Weights of a small transformer language model.
Size: 9 layers, 48.4M parameters.
Training: a variant of Muon for these matrices, 470M tokens, 7172 steps.
Each number is 500 + 50 x the weight over its row's rms, rounded and kept within 0 to 999. Layers, rows and columns count from 0. Numbers have three digits each. The size before them is the row's rms in percent of the matrix's.

# layer 4 attention value, 512x512, rms 0.0444, rows 417-438, columns 192-255
125:531453525579582527383463517519499410588408500581562493466467547516544474528523480511457528418588413501578610451527462479497482474516438453511518418586459539462520538435587522468452582495527417
124:498569487495531480597400596555513449428470516412439544496506524541534506511513391459514482514498462485521410558484522521534442535440570521509492493496517520489545494571528438548476489491499445
126:444421477493450562498404476436530474479557499526468487548418578476505512481433463578517488507447408464471515485523550392519478527450503518547509528438480525485512519513525488486508464506441501
127:513604449544551517545475649562549517410487533591503444508492560523543528502536538476507495563473503433526536494462538503527524498556504473526502503532457356466578465494497464590459519443506469
127:487522518494483589468497483542500494485511500492449582465466475527469416507484504467444523431633480486492511485467518510504579600412495537521544570539459436506552536477384466537490523572494495
126:433542524510457499402545522399506567549537539513475511583492562502496396467454475530539389476529514551447450489495435558489515588425496546505519593502520490464513565527510496561424479461307537
124:421608475551469464494490576460466535485457404534485456497553488558563516508531477503477540459460484510425392454424490522533583467611572548487480530575533470541504452445548451437544510496417522
124:532426555494453565505588480438543577463490504557523436475538548476563506505406542540505515434534490471591427545494491479518481420549565428517507528611545555490521454516366501458448579501445504
123:572461522416448541380514439480498540570539526491560547544419488427540557555501480543488530511582453553497580567492498496624457525508503464603543423540533552525475549516470419553553487505474492
126:534484567525485461433533524506494583490477491545627514603620462479420499525558413426465506463525537487517507544554510554597442393564412511529509473477539497574472534536463396357418551556518430
123:454517436496453490506491526409485608467540603533513470434553503523495619513530551468416487493549474562613449558513589458397542501494464474510516550470497518534593474495496528451563603508417454
124:585529507420519547529458480439508470428534539607455489436532462489400517495567568541538504433533591429557498511560522420622494450583518519509551398453459514448432483467537552582585557472493501
124:442491466556438555583476521495437484613476476516497440587544428491539471551534531527482559534455468522502501501471484407454486551522485468461558523499516504472340474403500464578487572483514461
126:505484502505542516577485451508556532538457487443484517517468452449486539467493564587503581430488482492392481476494499476514480528556545505449511512511402433579394487439532611521464522500512509
125:464540438471491414456477532465455512579551543427525461467538476520529520474461457583487492564594520495554513604495522470592435497489502516525446541534560529507497512567498506576571483458476592
124:533525477528501470456506468461498496526514562500573485477409476540481507522476393446485631616456489520410509526447551511523534433566538427567510415485479520502482507436538542475591545556460515
124:451487567505510504625512428513465550525556499440516560472522541498443381469528550522517443613500515581484501487536501572527434534623486557525498398551498516583522464481475488519526513489416550
126:539587532536466547371411532465520426509539558503457479465433483533466504518543520495469508432447522436520446490476491424589490503492470413533521467504416485532498495547475503491471539500531484
121:464408477542518434384570592466525536564485468455515516450460520439576469502520453495510537457444444532634539469463466476527474551465496492582470460568524561522517533476499491605547443556498510
125:395480500557497496423478524445391523520449529519437568471542455434463536424540433536535643499510472517446578538531525523528529523485427500449450447522431438454494500478515527481540593501423518
123:484529538633588566487519522463486537551451433540528470558506549500502567515525449611517591542471489534420590532522646467503430456547569467399456491489629519471571422485532531476509471393548498
123:441496506555480477455478512518405448504478480558568476493400472517552527477414567540548531545534544382538527476504403466463487525468477579508660498455535552584551513451457408524415469458423567
# layer 4 attention output (transposed), 512x512, rms 0.298, rows 417-437, columns 192-255
125:502493526535464537453562444498558470539465502460488469469452466474431471473540559517543596551482569461576377468504504577445462570538572421584462527386445599388570516545466532431432500498463451
124:521533513557548440517486512510513497508570512459549458534494489434472547560490411508548527464511547468398500517487527503451450472558492500482466535445475557432553543529478458495502643461514540
126:450516455548524502537502476464511516514525577490565478433523406430542444483508551545456534456494500499522480511395609502573488562521494529432491559521498499549490499513459406431518428502582425
124:561605482530486563494559402471555515477494398418467483585479518508483509562497513563586520510476540541551476461425493474506490500446543485492465520428576454537519482415495546486507569437422441
126:550453481459459490522504503493536433452484641471434548549464496549451516610500483520523535570441370518435603431426575491463437506532489578483516537477515540439456442570506422432445546384483479
125:543558510576515511542479442439540502464494407533541557485485534456457543590487445551556575584528513507614440474455514478523460507607470540471473476487444419472442420492434442527511460575612345
123:500545564493572539447527569569559502482560485468472511421545598463450543548450475401516555420440467513477548517500498571473453514476542549521527455447534357474412477572481399501484510500510477
123:506411490522455413581493466577495528543568537569543497601514476452520518499426438483470440475530492429393472454455543514597604539574428609465532510540504477456476467455448470479612491511607471
119:389519469457467463471530557591577507473490456402513542520461542522568600495510525498620549463497455482484460502493462594468502480460580521404578529486420515523533538570515565518527533502522431
125:478532524454502610552511490578543452511465535452465523447516509510495454544468465538449423513588532476455476422497466437529487421467486487479446462552436511471573565494428469545576574558442525
120:543453523472531483540503518451602485535435465553497524416486624497512494474546471504504475557556505380474412530519501608562558483493522656489451368603511515493369454555465515456500487564427474
120:437388549418429447471550450559543474467569513453533444422401519483521485522468502484451474516452388522563464511480570471431524470458477582465505531532480501486491520514482535493496420475540555
122:488547559544517401418464463476456566538565474452466457395530515440508511471484588458480428501424503556502444528521516498509431525492513447541557557511544389525529509455408527528498455483495463
122:486462520630507499510479473556415435449524521547451598464507507463391555413562467489486542552436531476488485518525533488415509456374537566555614643464513491460583469429549486580416474508599484
122:440438527507456500536560632451520462546510485505497454435460525480627455523485538485494423413522482526490519571549482542437539469518523515531575513476523426473571416535547539461469533465512510
123:546490591414459474552476576467531495566585438545502530519480530613464476516448457556581531454624501518537424488442555418489466614420455445487560597469500438418547495541517539513596461553483547
128:505489457538443487576527401504462523507417551477456494502486503504483461476471570543515547542538544495464552567558538480481449436519411504488551555454517492474611419425470497474419462555539516
124:517547496529532523462528530479508532433433608476506456417507457576600548543430449434464414440417549532491546446491562402475410585377476519484482555421540564437460534473520508461604405531431492
121:466480496414564477562511475566562484509465543457468535578563416438450494519599462532492497463521505561498576547508551499524548487428466378498507571458524436470459517432475419533443535490423543
121:525467423510453501524429451530518486507520498515526544544412552559503404546504459509612479505504493529477569470577505571462446533551497485581478466494487584509507448522487467549511531495530557
121:548533549464455659452432530576584525482508427566466502396562556492464555459498440515510524489572523538556514464426438514481498580509484524554579421491495494593381517487492446452503499621470466